python train.py --head_dim=32 --bias="none" --optimizer="muon_variant" --weight_decay=0.039
Each number is 128 + 24 x the weight over its row's rms, rounded and kept within 0 to 255. Layers, rows and columns count from 0. Numbers have three digits each. The size before them is the row's rms in percent of the matrix's.

# layer 9 attention value, 64x64, rms 0.241, rows 43-63, columns 0-63
112:126101134084114138070117085101138144140182140122124132126114128135145049122137133135113132095167122120108154104075105134124159149113136105141093116149137136147157121129148124163125126128170130
121:156160106134107182111125160131129098124126117115187117123109123154126107106171167104116108142141114087132118129111141168164086122126132115088095129116124128115157152079132115134160133087098140
111:148145119115121117128122167078115148137102134121131158104120125110116111113073113121128157161100131161151149133092115133172079064097169084100128116130100121112115095134136126137117109137117098
119:110110149126089154151176196109124136120130071152111113146116127130100115127088134137095133134134133146090107159122148132130162115116117162106101131112113095096119130153153106086117101139081128
111:153144140152122143137085155150135110140153080141130126133107131092090129152099086138119121128163084125112109128135121094118158071136133165147135143114120109183133144077127108162116151133139093
116:181141123096113147147097122113128131138113141085110121093126093142124118125133115165141148110114069121146091107159118121136122120110097136104111120148098115134133129191143168133107172148143183
122:151096113169120105103131171101122168116103115135094128112117123101175131113156144088108125148104145145155167129141116138113175096140112094139101134115145076154172137127093147157138119120143141
118:069118128123108087123112115108156108109128118079132143158144130136139123126139156165091124145072145125121060133077109136175133121146126115139105130139141121161093099125135150119117164112124114
119:100092112111144142146159090119123118121132092111104170155121084140166116088141106148142137154112119147099121138136107099102131106099134121078140126149125142108172127081126155157080091146119141
120:146100095118128178149123132136127107124124143133106124131132135138168120144075127145102135192106118171147123119130097140098166162135138167159129094100112128132110127061145146115142119086143129
119:111124093113101115066149094113150133199124101140128143141122125073144139109144117105123163132128079111167099098151177147135137133128138113118133130163159148122142108140125117125127131154095101
122:092147127110113139123191114170117093116106131163155168115136105108151129117130157157116119122136083171118135103113103153158113126108120136170140150107146079141111131145096098162135127117147167
126:143136113153126135089130120126129116099139138149085163089123167130115137140146101167147096170150117101163143117129075151147151112123080118090148126151142126119097080156130086136155140139109104
132:136109130118148085155144140095130118091114121152104151163095117159100124179126171137135170093168101158129139097114162158122120136153145139135165114154120123115134100093113143085143154141129160
125:167145090115129152125146099111167161128116110132140134167127168159113150147124152087105145131114092102109127101107094137106084156094102154137139123083114107151167096145112096127096124129147108
120:127142123131124142167121089108164124094155086144124111096097177139173116161148140152165154157098117132140102143112157129147122150152157107181119154123139135100126121152081097127123114159139118
112:141115137091135096108129154131152142164167093110138175155083072156114104130151128107131123148106120155115116122132119106162144144166141123153136151093085139102108108160118101120165101103128151
117:163124139132098126163124141082118153104110141170129152135169116151097138126133109125109137114141103141118094099146080076104131158141130094144103153162124156111095142079120106155166129104115149
105:166130141112105059123136137104096164126125135137135148110124162118139130166117141160125149135128123108125091134100064134125140072122110160138148161138138165151143152155107174101125124124109156
134:137109111128111157118169109095083152166166136121134112150144137100126091161102152125132105106099159093137161168143127123159123093139102132144173149101126124102139068102136123164141116124123138
124:160077119140143147106143103115127134104137111135173081119168086150148130113096153110162130122113142151154114115101123139164105136109180163155124132140132159167136129142189125129116118151105134
# layer 9 attention output (transposed), 64x64, rms 0.22, rows 43-63, columns 0-63
132:102097145080130153087103102124153172139127113109140087126093131114134036089122138112139118120150131137121157102105111146125143157129136105144125136117108147172158145129116129175136131130120130
117:146160099119118183134115160165119097117124123130191130114109119139153100125168166101107112146145127102130108095141137164185092116141130130092100134116106121128162142104112125116156139086122135
125:146169095117098111155119138064119143106110139126102167109122105105107133119114101130120144144111118153135168126077102127175097067106164121104124121133094103108112123108159140144120116125117103
113:090104157138101150151140188115125155133124075143133095117126152113111098107124125079124128128122140178127096112118162161122164134155118172085141150080112102121128138127142127121130131141089126
125:120126136112138155116094136162137108127155080133130109154107123109110118137103077138145115137149096126129126131092122077102156083151116172171147151106109105183169141097156104125139138132119139
121:156157110105130158143110147126142160121109130086129107155131094127113117116112110143156128109114098124170082110136149115150133117107079135121113123136081089105141152193156139127110157147133182
129:126097137165143078109141166111127161099121121150102114120110149124172122120132153112114126146120112127163159130158133142120180082148105098137104156117149087158185136135121162145108159107113135
113:064121121121112109145106135089165087131136123090110132155136129118126129132123145134103090124084143122118056146065117143164134114171129101131119135132165124115110126142153142106107158121117127
114:102093112115136142146149105095106108136140088108111147146127098145169113122113105119154118155103108157104108131159127085110147114111133110067140118133129136093170133094131150153055109148124130
115:140090085106129167149105130135113126135095147149101131126137153150143131130121128171083125163094131141141102130143085155109153165102133177152123089105121115120108120059138125135130121094159135
122:115127075104101131086154091122124131197130093121122126150123129086127129104144117120121176133117103124171107091130175141155130118103154093108157115157143117111143123116163137129154100151111120
123:082143105107123135105176119148125088103087114152151164127134100095146145109100149131124126110125107170117150126117115138147126134124108134198151160097142109153110146165142090151130127094148158
121:130136107152138148085122128125158116096127148164111147088114156119116121157112099126124097153123105096165136132135085162132146151149086118078142120145137134119119096173165067144113129139092119
115:123097116100154126162148142102161114090106109138124116153071105140112117160097153119112142101127107155125142132115174163115140128138135107133203114140147152126151107114151126090124157156113167
115:161134086123119131140132109091180130145105104127147137144125159149119149117111166086121150122107097107099142079112089116092078154100082137099139154100126111148158118153110108120116128122142107
114:110140122127144144177111118129156125096138076142142103096111168140167119132133148132167162166105128157155091156143179134159108177144159127160132152104142118126115131124101098159128143143136111
111:144118165121142103125126138136128118172179095122139175139092101144132137127137159109150127163134115140136108105121107128160145144140161105170119130100086113083111084163121090121149081100135140
123:158095117141123131157150135095113138116123129165125119111146129155094136131100115077122109109141108128128085106145088086141134165121131060140111151126147135104122175083154084149150118114133148
117:157113127093136086120151146111124131144097119111146148101120146126148108132116136134133139127136138145112081165147071146151104126137121172107162171118106197168113148147092167141139100142121122
120:145101098130099146131191110084115152171178164131119111136136138114104089158136165149107117104098144093113144165133132123166112104146120136119139143128136128101136078107141111167152128147131138
116:167087098149143133093149088134116148100166125111171098136183098135152146144110150143152132132139122135158124111088111124167118129110159174158120126138128134144169131139171112125132110135085139
# layer 9 MLP up, 320x64, rms 0.275, rows 0-85, columns 0-63
096:146136115190121112137100108091110098135140133114115181154117123134184131140092115138119171117127168110149146124110153105112127156150123090078162135132170136136110143148148106105119119114153159
105:131086134080137140111167133134139175165156144137125104131116133122141116106134136105165123120133129155169171096115133130152120127140113155143101193111101131149132139185107129087161116093125147
111:084154133134082114139122146144115121110147111146125130124137149126127139163155134115137120093157130083148114125131143127124131080183115128094149097115054141129143117124111111097072100131084121
103:121103158069158123109169123115159142145144145143150100118118115153142139123115165173171120143112137125126141143098125103103110119088110109129102119185157146105151122129139087123124132185162123
114:143141114120078112147164131111121112139143120160122105105098121149144139133126113148106137094173107134167094165099111143118138122093166118103142093091114153150168099174104079144134141106138112
128:135098107160120142139151120137110118093157135085103112125123154140134147120151111122156109159175104142144132102105125121158139095114112122065071156112119173101098141107137100102154136144125171
088:122140088119125152123143105117158194160120119169172146118169135138140117135120142159093119120174109121131159160158107167176087146102132158144123143154124097143130111139120127121087118142121127
108:087098105159119120110089148087153111132154167121144116160093096131181121112116110129142146138118086092129131115169141119104133137081133146124124125118079136079120101130148113130120108105118166
088:174156149144133110137126129123147117147129142127096112142120153109161177145131140144134117165125080097176077120127114127159148166126142149144158119131152124132153125155097168106106075138111088
114:124100146113117111085104120134129146172168158152134140103107143162132112121099126106118090133057074128137116099119123137125108101110137101200112125114134157115154150115146138123106138117150141
116:160147104154103125152156128131112157117141145135116175111162132158124149145143129150094159160133123085114154131150107137089073129107133127139090084159167103104114123086119126116170132112157140
139:125121076147130083127135131152116176119156168143139152109068126118163108115154135142080140117158138113102089135149121121124151139129106149123139183127142139079127160105097114130114127112095114
137:133114110143143110143110136081136083086157181101135106101104130116161128118123117135095102126087100130118106088128101093102168130148140136117145140107136096090101128120108080117157139087134133
134:114124141091079088165102147132097121117120096141134146148126130170137117139147137118157144129163106092171118088183110107114098098145143154136143113087120138116166126112131100118098128142118082
081:115165125118169123130104142121141133155112110099135116168143149076141143094110155142104099132136142134152138134112152084121191146151170123100145133096168100155117160131140135118125072153122127
106:129149126086127149145148102132064161145145145124147161089154129114105135085136165135125130115156141142129113094130152111152128100096109142094138154076109127123127141155109136133163146104132192
060:134174128191081128127145123106143124097132148126135138079112111173120135151131134105115128143116092111120121129126134142156146166138150157101115132146176109117184153110101099147177149109118124
102:179156132145145125151135140151150099148157136173144154160175157143119130109142121170103103119142114105134147106098117148078098123131108139125133135113127070149137113077128136139114084143149104
082:115134141134098154141165116143120145094122104138139195100089146173129088104133109136104092143137133100128111129121149101154079118072095130105122128114147145154144108131115169114119138111147165
108:117169153084123138113120156091156087134149123132091150176165145110126094159122142138135118107126138141076096188122138115134120097135141127133132058154157118123136128130123130103125163120137126
097:154095077111149110138117108133086126133156117133151135074149122163163117140109106143122116118125141129142112183085127112114134070113101131166130134106168130113127118141098140074148142107104114
097:126088118118135108113138199121118158155142122133142139103113110166119167108087090139115096153131058143150159145122131148150095161139113129132113145154142120127110119128155135103108090171129131
086:155206151116135128088154175126125071155120153127116111118144154168141103156166151133158130132129136124173105132132153158122139144118165119137103097121091121137171132129120134136149128106133114
104:141136180170102148124157125103139155110134148099113132165156133149189120125085096140105135140155115129102115146103123134103132102139115094100110099136158119173081154129127142100156137155144147
100:126144135119129134102145124132114111092152133119139129147103152132097114146118097131124154197087167151103155108127174117154113146128170101126129098161149109146105132142093120128104185105083115
096:126158113132157136129120156124144095131157151137071091154120175151119171153158133168139136125135126130141135133125109130135090104096128130134143106186099081171116123106112093085107131116119115
118:130146127114148132149161148143122119121161144120122115104094159110131196170142130155124123141117110123164139163128108144149179126096142092140122141166155139149165118134074149150097138135081110
093:137143134139117129157129147105080143071140093135185165101142118138133127181146087111103105152153114097107115130137110128115151140109119175099126127109152125090105121125140122174143150145097113
106:129121148144130141124134117114068111107122152108123157119170142123123141145169170154118179151146150104097159153115137098084148160134114168142111129099108144132105128109095165129168117130136171
119:118117146126142126126146085126104115133143094167162184080121136175149174155182134132109165135137113127126104132126159109145117144121164145150125128157119096083136166121152119111102149127098135
094:101106123116139118173164187129172138107131127120162101126092161095167133144152147132101108117097115127162116140152145118120100147090138147138112159123130108108163091111091124126105126089150101
059:130141132119144130185083133104167133144124128122130112178169180115149123122112123163091137135115120100115136127104154080128177148152125119093106133129146115122133167118183177135124132124132131
120:111107123155156109114168150140110137106105102119070101129117128112122149135143130165087136135165087078147106082136116126115115140166114132167081118106141142096131139117103118131085118134097099
103:138156129124143139111115155100084099103113167137124139141118155133144166113150112114118105116134115138132134091128135120151162129106145134166173088186127145161095071127093139077135101141111129
119:154154161063146110121124137149127119104152139142110127126119122084086133148142089112166134153129111139120163167145097139164158082131112139151146118152158098124097112140089149092141159128112147
079:122139191141111140123161129144139121147153132093110094164099131179156135152085129113101129145128078125131129158157133146150143093132148142131132061134120122123093140134123103146123117156174112
104:106142152108062145097123087099137136124162149133111113137107180153155143095137113181166117127149109149110111144169118168152104121107172119159104128134109134144141111107123144131148126098110120
109:121132061150155082089099131151149116110145148118133119130157092111127143133164142090114171124144103118096134078123103103122160109122133110121092104091095099122130121125119132119133082127164116
090:118109125144106138113153152131092158161158114127170113120145126153126087158164103152085134132137138156157102102150103103101116127150130175068160103137168138105125154132112132111141105114167123
103:152129118140148129113167144145080126094169130142142155126143122129107128151106146173066131169124166079140138115140149088109157129129119135183168092125135134141135143127090112140113136152146119
143:192114159121095126093156152141105145085160150187117173151116167124096143127125130135134172112147129165125138147142130152117131131118136117132109126137187151125130109100108102128103151104131144
099:163139096118144106146137135135137093131167128110111148142135187156090131177128138131107073126085108124137140124108143089114173114119137154133128123168102090130135115172107164143102144104127140
090:113129121134094137117120142100153116116127109173114100155085149111117128143123105118097138081164103091128137131140150124113156096151129121132179099118162124154124078159151061108136110115101132
096:099153146129168102135143145149133143131159124155140093133127142125087118151123107155142081144127113133119135088115127146144105100149164169164124134133075093116078123088097134130119123140172088
080:179119124083145117110120137125120119148081120107119153133112135104092123181125125101101123149105139163101098114139138143131154139121117085145135084156081188147131139140140133107159110100096137
118:111130140128118132122146137091130175140132087131129123131131193140114195148127096126136147160130121117119118086128155091155101112116147116111073096123152129116166161125147122094120093103131102
099:141101141115101168115128113142147145142117138131154123194112157123139126153131133143145137100154096165116101141143154144106125165117150132147104125175166119104187157131091111122142078125095109
092:129112121117108134128158119117098167113162114146138165166074145123122118108148119165132081120088096125140102110083094100119104136098140129136129087139128104126165131123132153144144191112126097
116:158113148137090127128112121138108073144125146131182162126165126128113117145143110130105144109156132078114121136103158167156141090154099112155085124115129115177117105121118124090158147090106135
098:089093116122131141149140149129086099135179138172100099128136111120114124139175139133148125153114125134123133128107147145154109148136120126062130138140178104128140114174069139155091112138130153
098:083117113085130122129154124164132174163151118143144146131133140133129105129133144126095089123147128118123165135117169085176053115121155126137148131116142085099162104138103111127096143113119130
090:136149140120130134110106142100142168151127107150153200140153172151114131149173116141101125133109121092119165082143075160162106123138121160130138138115127103121110146177132124147143110108128100
123:110122156064142113132122131121089130107136138081120178146128161129124092145091145152115149144161137120107149108167097128165116124077145125106148121159168120120136121126132143137150162087115096
075:152149147094126142109112141112123116156129152106153115161145114172133136157145125127121099168143145154107140158157129119171103141119147093103139153145183087153121185085156127155133127129096106
113:118104150089140084156142107137117111106158135182133129089156138136139121108119110113151122133114078111109104133127150132157139108105128098170124125152120161142125147126063171098138164154156107
083:117113148063086161072130143094125125144128138167080141149099129159124167105117118094128130116118089115105101163140126082097125128110138100123121100164132117095136132104120113116151114124103123
096:127143097115117138131151132096114128093120131151125123117165097138107110117111149119095095129179114148118095108114097105106077087186151100133148141126141135108131068150083128125117142154099140
070:129136123146102098153112112137130097129135141117065135132075124161134099162143146126071131115142116142109101137154118094120129137111086148120155104148111084144158112110110173099169131151122093
097:153095135125124132149108164102128097136164135185168146150144130102133114120121114130119112160151133119135145147125154151126138103063117085144156115132143140114086105122142134117082182170123102
118:144107120147118138143135103116155137111130161122146154111135126080157118121132083124129125119161138089084108095143090146142160106108130136144113173132158122109090121118066189122147119113129166
126:152119100073132068111113080161129161136142131084123155136090142169122148151136157128128133124129135125142119124115104133107113113073139115099124156171152180121126111132123106156118164139138122
108:173160128161157107112141139135151086093167145143114160128114146132141134147123118097137181180127121132117147089113107132122146121098110111161111100129099126136141154159131152114167139121135192
082:098133150120165104123138123128162161098118142107175123132072114154139152119128093120136122117160115112131160117110152123116062140096081128159103125115108117144119132125134085124108162125139073
108:112123140116157138096114141148079144136142152114081153115126141129113132145155103156084137095174084139155129123075127126114112162152142088150119144150120134094132196121153115127108153122117132
105:105108154131127133115132092131103124091129114160121140173100092133094105106113114129129107129083134128180143107157147109105124122097179125084148165125150127115106130138105148091100106086115166
055:111158141105124130137156123078105098160145101100125159142082134110119148092164108114118137148148161145129133099103146119150127098112120131134126085163061141134105177129137117089161129142115124
084:122109087136126090133176113121087169117111103133136121119115139143144127126114169123118145137134122107116149129114124122118150174096098067143125118129088149137132155154127108096152144078078174
097:127107113080122118138078101108122133102119118150179140135140192118145132116109151150086076083095117118112149144125133129157126081170120154118120162135124153128109106133146123121127139169139125
052:097103117154134128167163114089106106075105120121135133176095137145123129151142192121111121160165150116172151121102140094111097157145164136146115152114099108148152125131144117121133142145110109
108:100105141118092151117129106098148089108120183122124133114114134098110134142135164105120145101144135094142101145131163163072134106111129120156105090141123101064090113126140120117126124106080134
083:159163123167119144115143088101114107139111143119135159162114109158179151132110137170081136125161152138119125114098188132125122151109121087126152133111164165132113091121155150134097141153138133
103:134128107127104117089099170139138162113114082151095127148157124127135112095102140140112156142155091173157143133116114105134143118128155119100142129129102156067122117119125178096087101111096109
108:154137184146094103133086117104103097152143138132142134120136136137130094182129123144126107158107114123130096136142163106098123105085151134136147137160116184178151121138152118131160125101169123
093:130134137097163127132147158133107191113130105143154155162132121138114178113148156105101155134124146117130157134150124125122094124112153126121096126166122088111107149144162094123083120175082156
089:159114131125139135124149138106130147153173121100151132090141139118162136114146141122111110128097127138114155154118157122109142074110134102148149113208131137125061124120117171136100159104106099
113:141156117149102115120139104098122104099132115120089145111139173123116099138140131141107116157158147143129100143140147101103102104120167107092087110176126136157187146100096111147145115087109161
111:147127142145097108112104169105137149122169127135119145143127138158147185137158154145099112146113088128117136143168112135152147119128130118178142066169125104163148166160126114118170125135108123
085:126113143088102133097124144153103175096136129111121098111124128125106171123161103157108122082127137116126187130114127108113135143178139129130120151108133131127145066080100139096119083141115130
108:114153134138165135119135145175105112137142133177115135105162145130122129164115078153121127169121088139136103149095112126175154114116111113144118129127120127149152191167101126105117084098137154
068:176145111156155108063167127140129118112138123131070143124146089142146116132117172167184124153105139146138173116128120103141132131121172150140109109134121155109138161132152146137162121122126118
092:132120162159158163141129129097138116133160140112153100160163162152113081109162163152151130111103139112112122138102124108121077103094126128098097138125124145129134128115123071074156115117106154
098:100170111146098123111157201124145124118140174123126109166141134135139110117114145163129124147107124105177121120173129121087118137122141166097113084103078117103120145133121105127099153112121145
086:148127153098106133094135132086094152134137110126140143090127161139120191154133102086091103140107132112153105131122159167121146088144158120134120064124135137140117137140149140148099152122107088
120:130134107118102107170124130124107144145139109158137178169086117101128134173085161171150119129108113132155085111099150156097115114108162128148119125109183125134109128153155150160109148141121114
135:145115167110084083128143152120109104127130116111107132106143153153149143148145129135140105091148110158132098083104161105124097083160118141124138140081153125107138138074153097107125122091160117
085:135079134140132116097138120120137135155133164122144123166132114155093120121152164136116088151142120138132156141147139141134110164128179127077103151118142169162101110141134089125128100195166128
# layer 9 MLP down (transposed), 320x64, rms 0.0538, rows 0-85, columns 0-63
088:078111120105120112119096119129144148168196123145139108140114133143112158112129104159164093110109147151145126136139136098124118124144193150152112170104126073114140105152136137106156137109146116
113:130143126125116102137084132117162104132116139106088149137107102114152121152097103137055127147132147105101137190148098098126150126125120119130119120163148160136107163124201117134108125114138129
094:155103097088113109120117149122118130151104120131106105126100151131132135105108139124155122149087107115094143167135114153126124143103114116176083162169151128160122122182131130124122111087186093
091:150163120155127133093092146153147103149062109150148149112159123130129126124080106150111112139134165145161116133139120133115117124172129125165124139112155153104162093127150149119105177138175107
102:108122096151098100139085152111134108155117189154104083167130141102101124107107099119125139099166100137155134124126110128152123117129137105124160133157100127100163067119138104129107153119134162
118:129107110134123149103092108091145115130111120094127133110116114156121135101135107130197153141110153136131136107125168159155154127128068135080119108087117128111125142069153113104089138117140151
087:138101120125078109112124110109127060121144189132138109132108141111124115129112142078136148063107144146100109106111157100115106095127108115117141169131121139127134100103115132147173141096138133
125:149129140141147127113101080163115102141156109079137153131120123159150104079144091138110107075095128156123132124122073132120139134124098152137133107175136092148124142141162136109129109136077119
095:133129157157125125116117151131121160103119159154110109116156120085122152155132177098120133163104149118148069141105103086134118118175104110099152117129148149144110123135101173100146103174122112
106:112119175082146089176101152106158105157151140103109141149137143121123113119158147114096125096128132143133205113138097133116099144119130120121156123122128102115156154098075119122139148132129096
110:126126144112178151113075135111137115162121134098116130139091097110123130109098110122136105095117137187129104123114163138126134113142120121105159175066111132184139130141148152141092113154110120
142:104193071192158099148121138095128151152151130097116126113120154141145118136138090088110132157101163123110127114109126096145137157122136153120131145107133147120156149133160124124076115120137142
149:121143117114129132141130106085179112061109165107145128174090113172126117106127083161131095115123126140152110098129106129122158137178107145101137120112117079122114117143141105125117112163137131
120:100158128136130170161146088177075111132102138138144146165150139135125108095121126099102132129141122147121095139131177092128133137158149131156175144150147139115143078090136128156155112149117145
083:124112142140122144155108098119157140167118144109116136091138095094105159129128108114083078142115122121109100121152173161096139144141120139160147118111121169186111096111149141118123091170150142
099:144138149133117145131082157100133097127113158104163159112107139129160131070095160112111118155132112144150109142102085148123151138146141116104165099118146128109132133144198114098092128109139158
056:091111145119141138081150135140100149100123130164107146140140107084150118094116150088099139160103103139116161138122142115132125132114075125119105155113098166102081081151099162129097110123133122
092:095114146107180155132109167130168103145097154122123149114114119130187098127104112123121101132071159122122128126125125128115126119133121127183146132136135134169170143132067158152127153121130101
079:110161132107115102141106144086133102080106141162106140128094170167148121109102158107081136129154132109105123101097118155117146151120126136112126174106128084111164123113127095102125082142131105
098:139104094184136097132107116155140159128109163111142109080087118134149142128148117155110155151112131138125180104157137183116152157097142125115150136127128126138120145136114169121078088133150145
101:075133175128129138159098150135178132091119122119143110154100143142095123160140116168096111158163140123147135075164151138104123134133174094134153143160122126160159150113133125141111126156142133
083:127102147090091129136176115162130122112105133097129152130112140156088164128087128151118175124142149135152128143148087126125133131136128123160121107125108109106157120101145130097081130060168104
080:123122092112096109154105150121118111088154116134154136132090130157153087126133141126087117090152068126099167129164134127101127131156117141122140155127115125092086113140115133059136135116126096
096:139103140150096096118135161124107117138134130190167091147131121103136133137186134123138081104080176111127137134127116124084138115084164138132144137130105110116158103131150116159112138098147112
104:138089121136125109159135112130120132148092106143091153140126091131150151128118153168105132064161094111160096112130102127096119108126125131140129117097156142103157134103152136133156074128188132
099:137126121150132139131105138103133067114090114126168209136146114137157142179133168106149142150139145134129125138124162137157110143118102153142145151124105095123155115153122128115114095154177146
122:109138141167121141120094162150137159111113131125136135122126130139136074107105099129128109144083186126118129085165156096089098116181149152127153157141115149127105134149156136109147084148149125
091:104168123115108104127124120128128123106086133111091110141113127100124118070104204142130119129104161167098149121095151127121098128129124091124145109130119114131138104121070159171126108110142104
108:140114110144160161121123137139104151155116126132153109111106138109136121117118147108114108126168102133118111087123138114130071135175157125140148108071065122162140149117157106122082099098160145
109:151117153157113092137122147094131129182111132147075143145087078102119120138126135114129129094113077138122104123118110115104121153135138122161129106120114122151144165119192135109167138153168129
087:138151134102160129101100115093107126157128170138078135103145157117120078158114136127091124143138126087094138132101139120098128173094131133135148123160107152127135133149111137072157120177115154
065:157132127114112117130142120094105147163141118067129094103111094112139149124129144090116091145158126113139103084149120167123133160127156153153138114187146167123117123106088105159155149143151139
108:111104199186162135128130147145104149131138099104113129127121103088114118130124103155105146124123154107094151051124085107148097163126111148137141163139130129122112115116133133112131112114098126
116:141128055138118136132124131118134149152137129120130129144165100151137129132147126140175119145110140126131093130141156153143111125168092132118127134059116155128181209149131138128158125119136125
096:165115097132138118133086162127142125065130140126117129110119125146097108134122142135131069151089106147129082119108151121131130154122180108129151143126172105140103126110101165154132168144120084
074:129091103131129085132083104140089122114140112161134102151127159130127151130130129153122157070157110121129154122095126138104123154159144127181132150176126150121120073135151150167116125097151150
101:145126107128144076121116153132140128119092143120138129111161072122117075184113149144108114132064109123112172113111151125095105163147099157102134125147147117082136129123113131116131145151100133
109:133184129123122119153115086146191153109133143077103146149142115134135175132132138171118120115107155090143119150090106146120138106117101133101152124125148146127100145156096099097144166151152128
105:114086108141147223106102129113143139144072101128106135121077158142127107090110153122108146127091144122133154142151143126140125135120134126122113114149137162115123124155139127093130162098097120
094:102151174155131133117107122125177112145138129158120146120140143182112114141177148094142094125133145124120073145134134128134104133110149093112080162171123103115126123124141157097156075124126117
145:140136140139101147088129124131122131080147101101128144144128111126138118143102071113130127143140156166094173159142150184106173132158140130132132103123135164086096140113126090122095169108126131
105:122099090152169156119099136096122146127117133159131102119142110152116125152099140117128127152117158160141133159104137093120089148094129086125161143107108151120195116092111105148164109126106086
087:143136093161133106151135104114150155147096170133109064118105118145085133106125106100147120074134147134105118149120128094113086117135153098147133125137144129148140099106107104179138083138141102
090:136084068088100152128103111112130130129123133147120151151168088125162096124126123132111164140093128110107141160119126126178129148122130123081106165108175156119111140122107126109104138149091159
083:131149161125204136124158109121139132149079136137131142168147130114131122074132131165134104164154139154115112104118149141120110130130156135119164144084123107131119075106182110134143144149111116
117:157145130152121122148112120138125129129127118114163130117129092092151066130098131134137122118103126116110154167122081132088179125140154138127206144159125160133107073127128125138139134159106120
091:121135146127114150117109114115144101123154148119132140099096123108146099120113069143080122147109115144099134156165073099121115105117110114139126083138116076118145098186109112118145174140132149
090:134140140114175104089142135136115082114140148118152099097133108119146124113080110132067127156126131142124096129142171086180084133164162149121136137109130150165147145150132136118100138132140102
105:118136143157151100134114153102141119134142115118091118140162169094096136112102126156125129121135082177116103087185126140118131150132157141133169107099093130139143126126067134131102117170105137
090:115193109131105121063156070149113125080124183119146158142172090137122135134100166106104120133116143119144112138132133150133118121148130119154117139157143121100103127146120140126139100108105152
090:151149152166131159131108113068146101094151167088126112126116148086105138115088145110139148125139158118119118155127136146133133182089141136132092149119115098129150173098122096150126166129116132
093:122135091125161125130172123165105113092108150123106083169116125103141113107101147170171121148112131133092146139086088121127116128142115079112126179128111142139153118081130134096142128154115115
136:156126098133136140127099101121127100127137143134137089145143174109119126109149149137129097136154124070098080142122146126101181155147189163118115119150131145148182119081117130119118152127125130
082:127138116175157119111172144103138126086148114144097137112109151096150118129118154106136142103111153102138121112115112122091147146160120154121135119076058165125070116135122117085113126122137113
107:117114114134090157132122124150120121096124112147180109154102128135071146095184121176163173155145112140127116111131141109147151136123154118163158122153145142131111177129125099116102099103119151
085:106118103113121129153125103146130135122139089130140132087118113121187112106127100153123106109126131093125112124167152135151139094085127089163122136100144137134132128162088195111093136135180107
105:108179148152172126137108097148135068139124150142151145141139160131140137112132133136119119141134120133148107124134131152140133123068097113092145112179149151162158122129138145147175096095109082
075:130105113136150121080136124114134137142148102148141153139194180135112087119087150097143149123128142133159154159138155194140121172094147116126142114106140143116123122132125096139094157155143116
090:109151096203103091109138132153126127099102165071103127141087142157153108147171114114141112142073121141097121130123132110117136119164136156126121109118150110135159110112123108133135131119088139
120:096181114139164109144124157113135126135090138142114101121133143181127144149103173157157114112126114130130119131180169095115108149107127143139139080142126123163126133114180122126103076114109134
133:147103115077148121107131104153105144150134119181149098118120077132135176108098143104157150113157139177161154151112114122174146098125111142148116101123113156145125143115148156132143141133157094
126:138152131138142125131113162122159137164095147120145160134142158143110116097155124090146146131113160157142142103132122117129137172101136117111137134160101111123108124122229154124160093110112156
080:151121161145132163098090134148161142116113124114116168126128143184121113136091151078141099117139130197133105171150132134154128154128167104132127121152119161128152146153111151090134124157129125
122:137088113142177154103132119137129076130124149103103104116096128131135145150098056128125143116136113133151155102124119122125124131140102129198122113157111113086130142145153113085116161127166135
108:167178148111113110114076173135112171121072156146130118120162142126137122134128168157137132137131116122113124099113124152161095150145091138110141086128118126153156141105106122104164125081143139
055:158147116155111134141106099170155147126102155101135125146122118103123166109108132105127125101143144097067110094161138149099126145143192134123174135137150131132157116111151092112134148147103083
080:128141139119151115155131199119109110125075162129078115154120129102147118123129120126092121139130132135085145109153174134177119126151128130144134155145159125157109116110187109172142120144121106
099:086176137135129144118159108105134128149149129120093103136115074124134114143127124137144123160148136104136116125157129140126101156139154191131160152153175114132123159120079103149123146113126194
052:107163134161136123129077126151124117144144142096118102099155112142142145168117181106122114145127072149161118129096123070131127137119137149146106149145134133130145117076142138094110160132131076
104:160136125165155147127078117139113113138148074137159152138130134149163155108106088143152125155123088152085136111163097163167116111132151136152111133120142128170115166156135152118152109146156117
091:074140112144138112092136170174127139109138152127143073096145126114138148137131147087154121107093109133126155095155107097140107099105136130144118109087098088121132090134109140145153148090155134
097:139169122112127130143139113165128081136142104137183097105170124160135165164165170150099155119124121104077140124114103105164110150094118154151155131147168127134107126145131101132126114125144147
104:134141095158146152126138133174132161106135132107141097107109136088088136100109113123094115117103141172080154083134116153145125152127140134158110130117189131120103102097108152118134146139084098
087:161137134135109129139129146078140085099116159141114138099127144095141129170114114119134106105128113132136139132115122145124168140136102148153136133137079159145140133133109128112179210109186123
082:109146113120141108169128145137121127081083148101094120149131124148117118140127094170144143146139121098155119093126126123107084144138139135089092110089143142119192111117112084134147082136153152
113:125132170099153162113109128140117137151159132117180117147091123127119164142128129151120125120082105102137193151134119145136160130118098167166183114109145120079103114133167120118112133114126123
096:112105134147132170130154131150089139124126143147111114096214129088119105130129151103105129085147149105113123130099143144079135152137115132127116137148123168109130069134152120117100142167134112
081:134109136114135138145130110146113118160137115129106140114135118143132132135088115131189142147131119146148162115138184159143124149085209139160146125132123135147122152156151136179142142137176167
112:116156141173136128130089098139118103164143135131156061144122106153092151133153147065151116120115095125117133102113110135090135087143170121113146141178137130141130129105108147121154119149103117
072:119110130122123106162115084131170146107110154164163167134152143143119123123114136084085093111149103107114132149126148124160146097163125128097136166131138145126112134156144071120112179101154149
088:158135098101115100174121154116095112135113090106138140099096159113115180176139114167106140084134096122152094123158118130140175132109150137149147118144134140161148128126121156163115097118135101
102:140108132160158151158119074160139113122126115091147155124149117145169098112107117102118096082110095150112105137105107167118118115152138133108141121133090097172111120166132182125160113151125124
087:120102133166142099134118148107137117103089144087162116153160118111148092087122106214133155159150143137093175119152113109114100126113094126117111150117131128107128113116116099104147111136128120
104:149129137131071106093122143151121155116146129118151143158116127123114112170131098191132101114129126143168148118129087145124129091129126152126156116136175132166123158116129112191119180123116141
186:105135144163125086109153130166132159117087139118077110128146125134180134120121135076145127086137110112147138089145157126127092134128089138125174129122150119103145141086140127129124085121147084
090:105149136141088165142173119094173116111157142124127170129144190102119102182124137112135149114131149136144132120122146104148124133118131110108100180141083143140126129098094148104153120107119158